{"d_mlp": 512, "activation": "squared_relu", "norm": "layernorm", "norm_eps": 1e-05, "rope_base": 1020.0, "rope_fraction": 0.5, "qk_norm": true, "extras": ["some layers without attention", "local attention windows", "paired heads", "gated attention", "value embeddings", "hashed n-gram embeddings", "short convolutions", "an embedding shortcut", "skips across layers", "capped logits"], "init": "orth", "init_std_up": 0.0507, "lr_head": 0.0211, "grad_clip": 1.0, "doc_mask": true, "train_tokens": 167000000, "steps": 5097}
Each number is 128 + 24 x the weight over its row's rms, rounded and kept within 0 to 255. Layers, rows and columns count from 0. Numbers have three digits each. The size before them is the row's rms in percent of the matrix's.

# down: layer 7 MLP down (transposed), 512x128, rms 0.0803, rows 169-268, columns 0-63
# up: layer 7 MLP up, 512x128, rms 0.234, rows 170-269, columns 0-63
down169 101:161145098136140183105144074152100118145137131090118121162119103129130103133097105140129135101085161117142158124152068136122100119128126121137138157122139110143146128089144118117131136121137117
up170 099:156100116116073172136128143129140159161129175074118145089120153082106097144152170103069115130160117106089123152147161160125159126118200151105121141157111108125124134126102149127153092114104126
down170 094:124126109182105117102100124166132113133143111113121107152136130140153147125126143130122102151143165158114124079108134102135126111134071106113140124113142166149178121107091143165125169094084086
up171 100:133122115152140088167151165146119107116113142119116136165130118158101125096120114134132155128099113108191143153106130129109110137130130110107110131120144147172146104084164094113178085097134145
down171 104:099130161130139152117106151119129118122189103127112140158128176084143110113135107088100119147131116144149133133147115103174184099148097142097086112143140149115150103153135117124136099095121119
up172 093:124107163129103125159096144137137143111163158103146135145155106163081092092146155085147167126144140129110131111135143125177124142111128152161129125123176130080164116119152132127126101074125117
down172 098:109160128144149154081137113130105128185110095102124149092127105149107137102156151138119153133137107133090124137089139151141132135164094135074128140138133111111147159151115100146130116126154154
up173 112:094103136119156182177120131142124110173175133124109102124121153112119176153129138096149141110155125084154101080089132091128141131139111117161127130117095128128112137093141133153119108120114149
down173 109:149138113103088121135099097178153110120142152122109127161133149112081121115156138112092100085143123136125140138123105096134119131143068098137122118145090114132106159146122165113135138131102178
up174 101:084120122127128165178166136115125139109118118088102127122138173160147157134128125122089115094084160148135117149111156106121103118143131143097133138103139129139120145104106134127121129096117114
down174 103:133095085130083114142120156102142154144065096115092150120110118117139163115103148163154129150128103129116149134147155079190150164122129162111137155076127143130120155132092159123143149115096109
up175 113:135130116119144118105151136119099106166121172089129096104157113145104112137107118103121148142133145143121139146146076122095118150167187138145113131093144126147104118093140133120160129113114150
down175 108:154078111144098170104145129105109116095110148093146137099114143137141096067119153148122081114119142138126116107137115155137160110126116106133096114127084129115143149150126121126130121148130158
up176 115:074120121196135141145169135139124137097109142145110133109158154079091088150158088116128145119140178120110132110120108134105111134139089099099141144106163153113134130113160122142096118161122144
down176 110:129135102122116129114165115148146085093087168112131156114174145116137104131135113131141112101170158163114158103121145112106128097128115115137114108154153094093095133127114096162135101119135133
up177 098:110108137144092082096092161151113150161084176103160164127131151116141126149097107121128122100148130104157125119146153158128101117120134128090136068122132146120130128119116140102084132115111151
down177 101:105115145124083120086121108128126159127141158143083114136164171136114139173124159085139108118123148151153151118113143149140130122078135132109154102091167112130120114103122126160141155146139130
up178 102:132101159117126087136110154131110102115133147125207157163152131119103119115115120179151139101123122128103143125124115087097154114162141113148066113099184145134127152103130146122120139071105156
down178 103:125126128122144120095131101149112133114086131090125137113139137164109137162110195088127142119088111125105095140103132153139164148103165128135112105146151153109116109122147157139131143121137140
up179 096:168136117104130099126133117115140145117134140130130116120103157143097142135123140175101103133168119130089104129145117128129151117166199132134132174148129127159137098119115096140114109114123068
down179 098:108142084137104143131100122115129155125121140143135102114123160172123087154110126123164158125221101141135148162129164146134142108100079103117101113162128157143130143097127123150146138124121140
up180 098:174114124111142139141162119141167182121139123095144117123148132137073143121108115083147121154143090122189107123144094149109107132125120123171130134107178117110144133114120103132124144144111159
down180 103:118145108140149143101155109121161134156138124122150112151110145110119149148106153142140176120148075114196106150096110133114098080129147106142131169177127131151142107110168125154110130114153124
up181 108:099130126140150126108116119115137153160140177126139125191141135185084100169121082115152115132076104135162170152077101145107112152119158140114095156137146142148129136149128118110129129147105149
down181 098:136142135140120102128173136128099119163138113100132151123131100138149121133127158154129138108138154121068105165174140148146108125150118118119205105098095127111128138116138088178112110137146120
up182 095:147076176177145165159144127142077127132137142089144137138105083144126110152127088118130164137139161121140138154159113108145100091123142130133157103138091159160115072134110141140116141156172134
down182 098:160128083163095115135140130165108124106123092114149158135133070114083114140117152144150110128143108132097150178145190129103151116130129147145120065111122169137105113123143145119155132101130083
up183 105:069114134173127140134167153097171134101117133110106102138142132105143127133170186107093138146125103105085125101106136115147117140169121152117131078110147105128130106118141112158137122147153144
down183 110:158138147130114141117137117108134148140152131138109128111153138071158136122157143089111115165138098134094106106140116104169152108139085130139129087126117151090136084154141113109123137094147125
up184 102:143142095088141133107162132151129136137091151107154098160176147187150121075072162126099130136100145092114125122123150098124099114112092140131123125104133139143118112115167183155157084124133125
down184 098:120128125106167117117126161084062080101094103095120121108161092054108110152155137156145137117125099159141103163172133132148140111107099126150132182130157139100124116165130133147156102113131120
up185 095:154161163094118148135172168140112144114136157113140112126167078109134132139113103114145130101127118122162136170080115162127100127144115110142144151156125114123096151162149118140112126151109147
down185 093:151180135134129072091149130132160133164104104173111160137140144104109158150138098108133154111116124156131147127133132149118095157111137137126096109140101078150115143126089168139146159162120099
up186 105:110095156156134108163133089119158143112087131145155090122165165118116127114148156128116151151135146174126142108123151148126109136165113133119160095140129156119130117153139162101152096138125075
down186 100:130137165148134124120136120086133150090085114128123075167116103149090148086102125146159124138145081121121090139111171133127133134134133130112149152142132143118125090116113153122121085164163131
up187 104:130115149130137174110135092092134127062150141093148081116082137148137116133135141120136126135086136113134141120098137139096125139134118110112116157131152135144133125165128157159086130140169132
down187 103:121093082136104102077124080142176146141140138165120124143152136111139146100171175131124141152105130152172099118118130135116167116132124115124148117145107134136117139164144141139114095115122093
up188 093:160091189127140147143111149113160128133127099106122129118130145125131098093152108088169134191176102109098119170103144127138110112145113116111112121119151121095102125095132170152139155161150155
down188 091:183136140151131130090130141103126085142135110176119107134128123133146125092143132151162125121162152104126152094081115091080116138126088116106142161126125179102119104125129128078135130086120129
up189 109:144127118106126116121121159134151169122151126068126116114120114149114140092097158142092108110106120132111107142115124102097122139126133146121151106117185091117143095162118133163070117183154201
down189 104:105154140155134142112162116132093175106158118129161130094099131139168141102095120134132107093159089100133077100135108150143098135081123142144171122143121098125115110151105142177125086156141131
up190 098:132102131173132167150156148153124131158134138096103062140132144121116148127095156123119121090081122125132147122133127143143131130144113140108147127119156106091132093176129133145114079164109100
down190 100:161144136080127137146160132097105122138137136134151136133152125152137155131103096110106088117110094155105104123131137137092116144111159139151107196134122121127163080134158139115107115143159118
up191 090:094133174152090092154118137123147159094107131160106125100104105114134125164153105123139127111116112147119113065094122109119112155175123102123157097099135155174100159126169106122127156157116110
down191 091:126129186128117126119136127134181107131138124118071151112138150091151167121107165171084097082135109100158109132082131119119137126127126133108077170065123090121115153121085129140121147121147175
up192 093:133133104151138087120127136143112172110056115131081131142105145152117133106152154116112135159077110141093157175125157137088072169129110141191160140146170099135123120098121109149137143131107118
down192 094:120183123122129128097108109122173158157128166179140129153122125129126141141095126156149101173165088168082157126123151173129082103130154111103148104133182162149138133125116109152096164135134142
up193 095:071137110118126127118138145147104130124131137107118137155103129095126155176124159097093155098129103135117110149127113133115144111112115132096130123157134143121159159116136078115130053091105163
down193 099:131169100146101087102089094120104109138138124129096131135120120089142132148147170122143127129137103088129116149099111073157159154127129128151133146098100154116145162137135156144166115147165158
up194 096:188149115149141098143127127132145122131103133089127129151113132108143078134166061113094141097121119109055154146143160140192102079133123134132097155125119095142104174136157144111173127093147129
down194 093:117144140099133104149145152105117151118174092146121114139152065123111124131138095164136147124076097140118106160130084101115100133158158136129137159108113092110176151163125152085105098135136144
up195 093:157120155196142131156140132132071193133127174092140139079105164110159089141158109133084125085119123081138112147111116111146106128124121137103156122107136145125140143155163140135160149119096100
down195 094:174132123103149171151166169140158125115135127148096117101136140120092122117115117137111087125128098158086124156129094116126146124091159112145122092113048115139126151120142162130056096121163165
up196 099:079118128102147171110159133158060086128160163156123117147150109075108146165170115100121145120133129128125136114154139129099131101178111167129134157091136133133095143142140064114097146120152137
down196 098:105141161097104120160170145108126164149135150125131132094115065078134128137151129150118092118136134125109095146156123153141097151122089133161084104086102151160099139153129160122150157148121155
up197 103:099112104133119154136151125155071104104136179106096136137137211163151092147131097115146126151123092104135115165135146105152152128152101114142117128117164113152121147165102090141150143141104149
down197 098:114123114148106168143152122163166106105102138121099177153136189146081094097106131114160110054116143095091132124162126127162142163102144143079172134133161121141120118113121132106129142101159123
up198 092:137121165117140161170141136107092121081147129121106122114144110151148161110104132144072152142125101122147099151142140109156116146134113104145127153134103117136087092131096128138152123116158089
down198 097:135110114157104162098128092105109110096138150142131172102144167139138132130112133137139114116112108136120143165110124119136137153114138109111126120181114143121157165116124163130101098146107136
up199 112:106097119183151120142144137126164125110108154128074091133129117158137176131099116095138160187110139086090147108113142157122137115136095123093138098129151149144101147101147154152152096113116151
down199 106:108113159175140185139154106119087113118117122132134111174156144119089166116106136161183125134087110123149143083122124143119131149128169120155096133136112160132111137088093096098118111113169144
up200 095:136111126129115118177148121137127162141117152114112118107087135113146085130149114115133147130128146121141175098177140127148136130135189150149125104116108129133130107094093118110154125135134110
down200 094:141155095123123127146105121132123159118126120112157108123118140140118095172130107165145126139152079119091156092165128102138170136116180111107172158150105109131134106107086164134144172096126103
up201 094:137109138131112132135122138140106152076115127109145146099179155125158142127118104144147167104148132125096148081129160138070096168136127181076167109174177135147081104151190124125131110147163121
down201 096:114124121099145081105110097134132129116142132117099114136140155129145127121114135153122131163130155100108130073133146171099089148109121194105147133117172144176064118127121159132137145139151108
up202 111:148111128149114135104144125109132186125104134104112170154108120172116154141156146104170155098166134162109078065114099087150111140135094146143189157131120168114118134104178120127155093116166133
down202 108:149103117120132164101078135140130136196123115132121098131104098131117111121127147149162122160154142166088159136109135105135160076114131146144145142144133127129113125118138129162148097134095145
up203 092:181120137094114159100147127177172151139130156135143152104147114123124086126106105100114147160135137131107124141110150090137139089134148089118142157068175088113104117140132138147113109155089147
down203 096:153122165113130206120089122145138130123131118127112123139162111140103147120143129157124119167143136097163140094134076090118132124086125158111154137095161113088116108140116135175118108112121137
up204 097:104132129160114145083179139138130145122145096131106154155066097144135150134143142137152146167135124091145145098098086178135092148147131122117113117182150139121157154123122150124111145170127118
down204 098:125164141104133148135113122128150118099084144125163091133149159136130104127149074134086136138123134124146136134093144130111165093128115128135126184088137142142126094151130137100133127085106157
up205 093:112119173114115168138166139122094121092096098128137137169084131134119181131136088127133123138087125173125124115166144115096104149185141103112137139118133166112123178180157130145169097099124174
down205 094:116133122141116108125141135118162160083156102132107148110145097135154149165068155159111123156163106123146099077118125131121144115137142127078139180121114154120108147132155153121142116145090162
up206 097:145099076089106128121112137150117129134116161131140159163130152099152137139126158128130111116114130126127099085126161140138158143163130107114133102135136144091172121128159109128133116161142138
down206 094:103142125092124129135155174147097146115155149101143100079107164142095112126115121100104130092120154127110138130142105112095137132128141118068133138103126166156154137114137128086140140098137159
up207 095:120091151171129161137133128151081128102161173096165111120127069124089117156143122128095105161101169150125134143167129129148149157170119106132109116144102148135144125109130147107127130135120098
down207 098:147157128143147113097088123132115125121087124141146110120101154154071146139095161097133127158077136134141102097115122131109151144119131155142104124159102165153107174180107113135166150129096127
up208 103:117141130144126148131147157172170119155109146099091153119104135100111153115089139091119122101107142123142099099080147093135135139145139129121090129104144116145160105149158152155152062151112153
down208 101:109114114112144138120120142147123090172143148121165125115158172123096150186126102122121091150155110133113157118103124095122116145112131099100107104125100117116164132164109127163103188081115157
up209 100:129134120162109171158120161166102108145150153090132095100120167194146113129117137117146183121137160064144098113106150148148104120146116111126117123132170125121112149134103146081092124086108103
down209 098:109133122113133143151175147115128126135133125157143096145110113098122106141114106114096137150167146103097159109122098121156162131160158162145141175158132104091143092107090173102119116142113088
up210 096:100112119129148114120113120124171116134156144117111132167160114123159093134159108116161139111127111168128124150117115089146126078187119092124146125093140151104081123141111129165133122122135103
down210 098:154157140142139180163124143137135094136118141121115159110129126148173140107161115168113096095081141118102148171141126116133124066106109125139131135154130155129091138073107125143109123083095135
up211 103:100125126121148105136097144167142125118134140162104148123163110150126107160149137121126106116156149136107055098139118117106181177122121141140126126152136152138118147125106087143115103165105082
down211 106:115093165123154167137096115137068127177132142097141184079166133123115135075155126136143120098137135106137136146114120120108200155134111119135123135103145168091130134112075121102105134139120141
up212 111:126110135157146159141124130141101147090137120149127127101137135159126131157132119099088136100129146126087087145119105132159149147155146127149131117121134139133155108137110109142127157176090121
down212 111:122125172153117135114126097133139107159092108135094121146169135079138139145147144110124158123120132087081134172149124108128159077180099092141074147110176138128145084120107148168099089158109143
up213 102:109108135201166101141108159142155156127087091102128150088119141158115153144137097099120103120164124136155164097135113110135107118116102115122122124131120151140150129124112122105112150132132098
down213 107:139106130115122151159134109120082129113130145078114189119124099140162170131133114165107088111139134082137094084158112134124138182161101143147079083162128101143139101108118125108083108101156122
up214 096:163139126138095162155153149108135098139139104087148166153123133158155117102100129100114119142132132116171111152136138125158138100142106095124148070143125137133127149130163115102131150158134160
down214 099:142166141116143127098144129164131091102168102147087126125104177105120074143105098107120122091124152143148182105129129127118191109123136130125139086122082100120106172150159151156119132128123171
up215 101:136123160183127160162183106108106108080157144130155138095122151120113149107170127156181138142118142117126131121134157165081159173134119127170140121115153121112107141148115123122116159144111077
down215 100:131106132159114114116159121110137111082133136107152177121150074118129104107133157168150095149126156133124124124108143131136110145112140111135106108147131093121156158107161143124143117104110123
up216 094:170123158064106125096108139076174139121114171136152135102121134159128146112089127119151114157114137122099122160134136142112169155157111149152170100145119127151150124146135140081115083123143141
down216 097:120085156113122141120081124123130115113127127093088134098101172138146148084106131155147123125120135130167138119152116114122135162168140142097173101126142171126143170140145162119147132161192124
up217 101:136136136082129124130121154115173168103118114112112114112152114135118152155085138124095140116120115166144139163135125074138137141168118105149106131106141109144100140100090121095153154164066142
down217 103:100171133087156108099166107098100108124167124131158136116159121121102150131145150158079126122150096146116130111137110097175133120180110130181166135151125127111071108116093088137151135110085118
up218 097:154113159140091090134153140138102139106146153158138128125120126112142110089124126101133104137142112151092174149153112175122114111112106170163097099108107163109155118097146133148152124096105127
down218 096:143109151121139126167116136129135118136138091110143145174092110129098128134125146146126112090170104125086081114141105113138122148121114136137121120089131119091152093126165144106161135135164130
up219 094:125076129118112130074131138110123130071124088146122149106123099166106096161154115110122164127144114135157124142168130125105128115120161104135120131152116148167131099128124091099143088075107117
down219 099:127122133112102122116136117158143088096105092141088117147122106108137113112120167132151137152102111111150097117132172109119137118125146121094107199141133144165099151137113062114103138150152136
up220 100:150129147117108126110114143203139149150109178172120107154137093140117100199100162091149128139114134139163104107067111105130124104122149137076124175143129105111130141137134110099143137130141154
down220 096:140153145158120105115089152122115127129134103147129107072085123115128142147109145148170113116116143116142098124055136140113135086090110135144150157103102163197126118126115113134133127174112173
up221 096:140146167150112174145085095116156176134110145158111158109155142125102101100116117116140115164095149105111126108135095108152155131115143128115136127147152144117179071137112064152141129119125119
down221 096:123099136075146093102128121148136115102156145125176138137112091127141154143127123156151132096145129138131098114102159107088121095155147111141090080142116130119073188145114197099124116136120144
up222 100:165129143068091149146142106117133085102124119133118134142126113136118133174107143103149112131161138096115123112150133146170132094108159131108133161076143101158109175148107087116063152086142087
down222 094:120064162115139088129119107146118111094131095110093169151125112164151105152123152161125095188137153121153102101092138116117116109116137091110103135127142140155116093145112117166151108123118136
up223 103:128111144138095094169129146162106108128119126079132072185104100173132120163111124148120124100143135122095150144136150144112106110151150129158146135111108097111098119117141141154144119121155108
down223 103:150115141145090107130094099138110139117133122087151113098127144172127095145109112150154080116116105125121099123114119157126067125120123170128110151113132117102122112104107151142136105145134111
up224 095:121161132116138119106148145149108152127133153089200164124116136136093142149142111113096151163119107103134118089125105116123121131129103115135129129141166104151110131158124122166091135126165129
down224 100:085127159107153138161125114118102161146140110114102117123163113116135073163108136102088160162099119128145126108149119116122135100098134125094130113133157141154119152194153169155126083151122093
up225 113:151118137161154103127146149124140154088120111130138131126126116100146112149145152131063140118157182110092115104112102124133131094141135087110104123100175115080108120149132123155109091160120133
down225 109:114116175137142120110131134153122106163065129132130127113096104096144133078141139128107154123131170113109115090123134072123176141125124120106135117074129108188123139165151104167111097158138157
up226 094:120107068125166158169150084102128172125156129081130111130135131129153102137121119151141130149124119164098122176161143177146112152103101125116138122105096149120129128128166130123137105143132119
down226 092:150145137135170083114131144120136167061120106163106128141110129132176126141138114105130128145108140104089146121155090130132115163123092173089139130139091148186138121141170163130095135145123131
up227 104:124140165136140113158097150129106119138093114094190125122108149099147145122117116141086117137162083126155094135116132135175143156092146080150087129117153112096124144109097122126126154157122122
down227 105:116113141125082119146128087087112122121129164138159098123080094121123091109167156167095134154140085160132131108130091097144107155107161135130102077138116129089119157092087151142135126171113099
up228 095:130110139100110107154142146114114124171085136120188138137124091105128121162112134084118091132135123174119150139155150170100126143133126129158127125148132073152178107121147139118093129134135109
down228 093:164132139094123182114106106123121110156137145116147116112108125140144159136113151147095117133153136156114146131138118132071128144172107110170131118149141107113165093132167138157106117114149110
up229 106:123111115106133149131137149122113121148176137063166119102125078115134181159163126099115135133137151106134123078127159169138135126151102140133114086130141128133110136155138110175097147152134131
down229 101:130133124102122117122102088114088137149139138120147128134078164117099140164132129124171161139161139143160126118111134138131103151143142088139150103126121129109134121120159090161105147141161103
up230 120:111087092132121128128152093116131121163148147114150121130154116155081159169138115122129185170137177075118140147115093109144121121132085153180161093141122123132107163137093105105135134128147169
down230 112:138141138127158107102097118160126111162095127109136148129172130147116142125146097127113104141158160092121119139123148101120123089121109115126172133157144155161129122133081125140177172091119103
up231 102:105115112140135109111129146106110159106146142095131136164117103113149124142114189104126159142144147118117143158118150145148111120125114127125092109094108157135151158131173125091097134129122090
down231 101:147117106134128123105117144116134149119119121151085121125116143121081111167134162141096154155119147163131143101116134121143121142145120165138144117117128164147133164079131186105180107115110118
up232 101:130132209158127120160111133110162135111127122101124090125122136119111108049163115114110122093080105113098146142168157133162173129141117127112103100114130136118065157135105125097085153089105136
down232 102:146135109149108131090163159083139107156142133125129110133104130100105104138114105147137127127100135163156127122120151097109111102107089156100153094175149080127177114123095090150126123103093182
up233 105:133092113143145164103145120137157091131132115075132118108123082162147098161094123126145156116161144153121137117128110117163099176120141154149124135123090164135094145120098108119103107113121077
down233 104:128139057160103155116132160151155118131110130119133158123103145142146107122097140176136105101129151147134140137157112116147091117115093137092128081138117126113090108119134131079107152097099061
up234 102:173103151159126140118154120115129141116148143126157103140152143136128133150131110128118136163147135121174144092109145071099160126128124142149184140116146089099108152155095118133145141137138123
down234 097:154125118119102143112143152097154104108147147123118119140137122092131145148141113130090110169158138097163124131161137119145126125092100159145134109093141135123107125125113135138162165130150158
up235 104:132147160123109149157113132137131138124123117176140147110135105124112114131148143099127130085146098137171126116174109117125131171158184130134182110143100104109121120153130149092089124076144113
down235 094:100123129170122112151153124118120134135157136100183159144119095154141089120179071116123108171159186139117133121144150131139110091132136110126155115166141103129143094060131097149102134118101150
up236 107:151097110121104117162154117123129188087131149152140119129094123119115116146092091116151159153123115092157175144102138093169134138130109168164105098184136125129151097111166122088148121112137112
down236 104:143153099149123144093138110166108105143134162174129131127125161146131121091115113160138108098114144099173114137135142100166135096155105161138147144089108126121136119143130098127174085121132124
up237 095:175103143115134057126088148136150162092154112129159087128088161131105143107137108136116117092139115120133162126087131111141132156147078162131155107120120105129104149131139108103130098118074155
down237 098:168076127125135102083071112118099112160135133081169139139117114117145104105120163129145137119127150082140134160113085119169143111073109142131092131133136140109108115112141126126139124103139140
up238 103:119135152153154142146127166120087144116106133173148127163106141087139151156135119150156147132123118091124111154138104141139164157152122117123138130121082118135106101113092107094112130121166146
down238 104:160137140089129170135166110151137110128092118108146112126076122140155082124095145140134082120125135090107158141120126153151070147127123140152158134127154148143109135094105169138123134126157152
up239 096:171116135149098161143101130090110133117137117075096102115150114146116103110139101161139170096170124145154149147146137112119154168123178166122099145106158135091110158106129097123112132164126129
down239 101:113144096131165143107106120134123109139150093134139121156128064157098109098179148124135166112116122166130109120108126152109166183096118109138139125103111151132140131123156090091166086114127137
up240 094:133089129127086131149118124147159138126131142103156111104135146158097123146104084067104128165141146085127100142114138144108106144130129118125146071092126121178135122089157147128124115135109095
down240 098:161160133160115145138136109083118135170177085121145145098112186157104126096136110112105103139144138101092124140126146127124148102104147127105134134145133115118125154150119145119111098080162113
up241 104:132093093138128116165153125136130138113137153107119153165149121171163104119146112144111125097116199149159117111150119136130134145135163154084127086121122106132107073137104078118145159069153131
down241 099:102110143118143138109136128090142113110131170124135155106152147160133093126146161111122095151078139137135096158148124152120115150150104144111140137121104109145127148139147105134160118138165150
up242 103:104110149126143120152132126119123102042101130143150108181140154169104127132110101108125144169129089145113131120100155145149142145158157100074163115107145094139147129164137150154144091117126114
down242 104:102126124153131149133189077099121151143100144110131092129119137142119167108109125160145120112140139184142132141131140122134170117146161137138154105088095147127129121137102145138153068142140115
up243 097:129109170108080129132120146104121108100129133092157159209094137132113116138137090110134085167166129133084130167154138104082128135152139078114119147108102139083131088149119102125139142177156138
down243 102:152141147121113165096102128097140138151104118083077122152078135119125122117138156125149055150175125121123091160139154122169097154142120107131127113137158102148122122128117165146151154124122149
up244 099:149112093114115148139138145120123178122170153135129113114174076119111112156169084121165156167122163119129114148144129143161058109141144134123142152151118163133122111129123138143090153126145091
down244 103:125075138118140129115166074149136086092138152125152127133087091142136134134122152144137109165115106133125122083140117111147118187089147142121127144102133132125116128110096140162105122110135109
up245 100:121088085164115082150116150150158134129119132145141116179157161135125114150155092120095156168114151154156117080138148106140103132113154105138168169110111135134123149124091101138112156136098131
down245 104:132132126137138124144094102150157116175109096135142105139131155101102117102109131152126114147097167072094124116115126127114107138099129120197125153115130131125159125125107082132167169137125129
up246 104:176142164131087118119117171141111108065112151174132154101116172113103135152098125131104152123112126097173125094157157112118154149115134105112135123138137090156097127127135141082169154163143144
down246 097:147136145106105115156135113143126119111105117192132160144087167085141102156125096180120113104124150135124135136144167134126115097128131132119127151140107091150135157126139161071116169129134118
up247 101:096158141165078163109170132120114123169100126131145130144119119140166124095141176117080157118135099158134147132142142134112103129125136112104161141109139163129117111126115132098109153135133147
down247 097:144152116177113102114141124078094113095147154130132146136114161099141126125135095111158154076107153112175149112111121150133124116119116126136146141131182124164184095126138104126134066146155156
up248 092:095123117118118107075129129131159090100103133084123119103149099123122100124090146107139145111123159141125130111113112157169170145148082094191103119132117162119073097154154148122146116156125110
down248 096:126139120132109145136110095114159121109128141121172132121163116150158125088141103137160177133132086133140128141131124145200117158164156140156145141084107157117132084172179087106123110114125102
up249 106:103131137169089119160116155114141144113105092115165129119096133182084129127103090121142170089108119168108110093140140175148126137147178115127122154137108135113133142128140137136151143115131115
down249 107:170128103105113134112122123125095120164125115126155140127118134126136161133101074099108082130136147135135145076129108123155127124104107150130150148130124108146133128090135138141138123137144139
up250 103:130125132125150112152145152152131132158159149138080090081172161135124168119094138132138159099103105148131118071140191123117073168136113115129092117123121135120106097149159096125167146121164103
down250 105:154109128111144105155106113133096139128162151126105106142150135098106150118145140125143111132156112128162167118094117133120081093137089120124063136107145120170123139130132136159142095098150139
up251 094:157133124115099081136120129123137118097104135104125155125127114108123134148138150168142091091148170167134125119136159148125131078128126116142094097109133125120110097164138122110147141098140147
down251 096:091148124077146099129159089120164102113103146132153156123114125121148081084070122083114098151138131143167127158111146110148118114132133145141122124148117071130134091165153115102173145152129117
up252 093:140182143171140138109150130181119141097102123095143111133095127115109164135110096135123108151117156100133133100144154130130108128143103105151106119167140127083123176111166116099175116136132130
down252 100:172134139143147141135134135169141111152153144139159151083143115132125116119105123134153100099117152086125165130122113163193116160071134159157108136138141108114096151143146145161108099121100072
up253 100:124119106136096135157128102122109127101138113147133098169120125099137084132158138134160126115106127115113149122096127141130152133146143123089131092086124106116106121131157150128130151100093175
down253 100:123153136141133100135136142104181131131086091138128125151140122082155107170111126146115087113121136107157133137117159174135161133124105113151117129089127113140133110124138122114157114083102152
up254 096:110118176176096139113135162106127140111153138106117121176129070120113172162086115152114119111141143112131164121092173153134110136128176096140117127135120112161101167134099155119109168122112096
down254 094:147141146130111119095144161095082106137130154112152081144132114130106120176106099133135117121088144080128119113100115142101147179088144146092151154126111104171082152178111095126100130121143149
up255 098:103051127194147140092088121147094125135149142145086160139124115157120072113151153119096118136119156120098135105148169136110116166150145163160139147142090107141142121131130112117131113113126099
down255 099:161125126129098121124147138097186094132100092151101114163141177115139134102084123151150086141122118153103142126139161134130120145094139135129105104155128110142114138110152116100101149139097123
up256 099:154111134118125122151117114126125117138127176104124116156096155153149153181118142140115153154163110126165135124123131122091130121127134207127110106138160122157160140126094076161148105114140131
down256 101:068117107165132147113095091135094085128162143136144073150098113114142137176149160129145152091167115194177121156103116133113134076123113128186116128134139112160133128144095151159100115129137097
up257 111:077103108113125087153112121150124107156118155180082140130148142152098136113106139151132158139135110191154149110116172156145169121141158129153114137166141099105115131113193111147139157117116125
down257 110:145109116137131148135125153121127151156187090111143101127146126132084075151134158092135117124124085116127169144142138180164133107116100109101134107168115148135123118131119162174118120122108092
up258 102:087119117115156114103136154153186093096097123142106135111130125149152136135118093103105128165067141145097175105131144097109134146142139135138116109140118170128147153180134095122130129115139148
down258 101:080119129157142101120120128086147134093130122121105138105117130143110123072095115145082158122137135108127146094099124119157108101135128182106118123140123137143131121163106134133120134119126128
up259 094:148107138144117166092123131129103150122115120128114081113131110111142051114160110086101100113178123129174199165114142162087114128128131128136089148097154097109123127148094112128134122128150170
down259 096:136126179114132135143143085109166077161133113183080077119147124132140110170141121112136114126136121085155127101118107099132129164122151087101139135148133151127125105147142120121092111130148140
up260 098:140104115087110116144136137113140170072139100124175157118188136094143119103094094175162111159113164138125135123137121121137132127143080128149140131145144102123090123100173152145123119084127130
down260 097:134119122109139143131149134125089130152167110118145154143162155124117122100147118113113104153117187106145111067134117121154114117112150099120182110134109160129153114106154186123126096099103123
up261 112:135122116106138154180135123135145121134122115114124134146096103138145117122141127149125160167174094127100122131145168162139162181122125130117174124130121147155140162072142136115106113145134095
down261 106:141162108107071116148144125133135123158113152111142126136169134169116156115141149168099102096154098091183136143125150158117133142160113111140121123161117144143136139123134143120083109151123116
up262 107:158120115088107159167115148098094119145115123117108160138056119098092114106178155130126128109089136104153125114148142130146111171153103095122131150107109109154158139152132086101191120134152145
down262 105:136110164121165152134161168103123134163144122155160110147090135135113137080175131152113110141118115113167100100093143139130109122154098111128133135109125110122114102114104128154112160100146121
up263 095:151090108148110136146111124110123107093137139091157155114156088114121154171131103120136172149163109109189088124121127117124145136116136079095117149090147114087156095135137126123108153138132181
down263 098:119105109180129132126102106104155107168131110127119101149134086122123082144102138137131154155150151100123125145161148087130081149128114096128165161127127158110146099138129148113105134121104143
up264 108:156122144141110153129150125118149109069122103152143155146097172138117135128118104121136123130117100120133124107142171133106103177138118110151112145138191089144134114161104128122123131179130113
down264 104:136144110122122128099152074127152162121120128125100139107151155131128114137123106186070107118131133139153120158139134140128111132176116073087115152149142110145141152155108121133110116130182149
up265 090:128125174101132151106117139123141163152137161134107097186116152095107106098123099122085109137111131118147149178145100112124100113133137136134137148166175100123097131144133122127068112170136123
down265 096:117082137132110120158132102128136096110136132113113105099133143109109129086132145132134119140131137115123105133122111133083135136148107121120096161146157164177104174132128113136102142138098122
up266 100:129108147090132111180163135124138112149113107131140123118123157121134147126125099172123086152143112183098138119148153144147157195134126145156130137144153131155139151149126120117118077113075113
down266 101:105109088145167158145132115141115124183134095155162111139150127137112119149129140100104089081115086138128120130143121172098111116156142113104100135146175165156117118145110113110091102136161194
up267 092:115142104177112133146113137087077146108158160093111184121143096110127099106157149155156141113139125171113100127116106156123148121124106117087129098142098135082122104162154159169182126162123117
down267 096:113131159120142148102141127148113077145095101164132163136148104123133119172130152136085095189131115154102111138106106084079184079138117096103114102142121118116127130156127142107131118123152122
up268 103:151112126146107135141152134170149125123110166090130133112100155125140170165133104132134114133114126183120105140143126165136148165156097143129121113121141156119103161108129141134099148120144076
down268 103:122104123107103125107140135121149107162154148124134092114092134128155170110128089095117147131102094170132167123154141150190132127142153156102100106096153119118129120108101109118121132086173148
up269 093:132145139144076138141132142150138171105096146105111104139149129114131094130152117104105139148134131143133162130148123130116113133129153109096155105090092173117093086147126094105119150134130102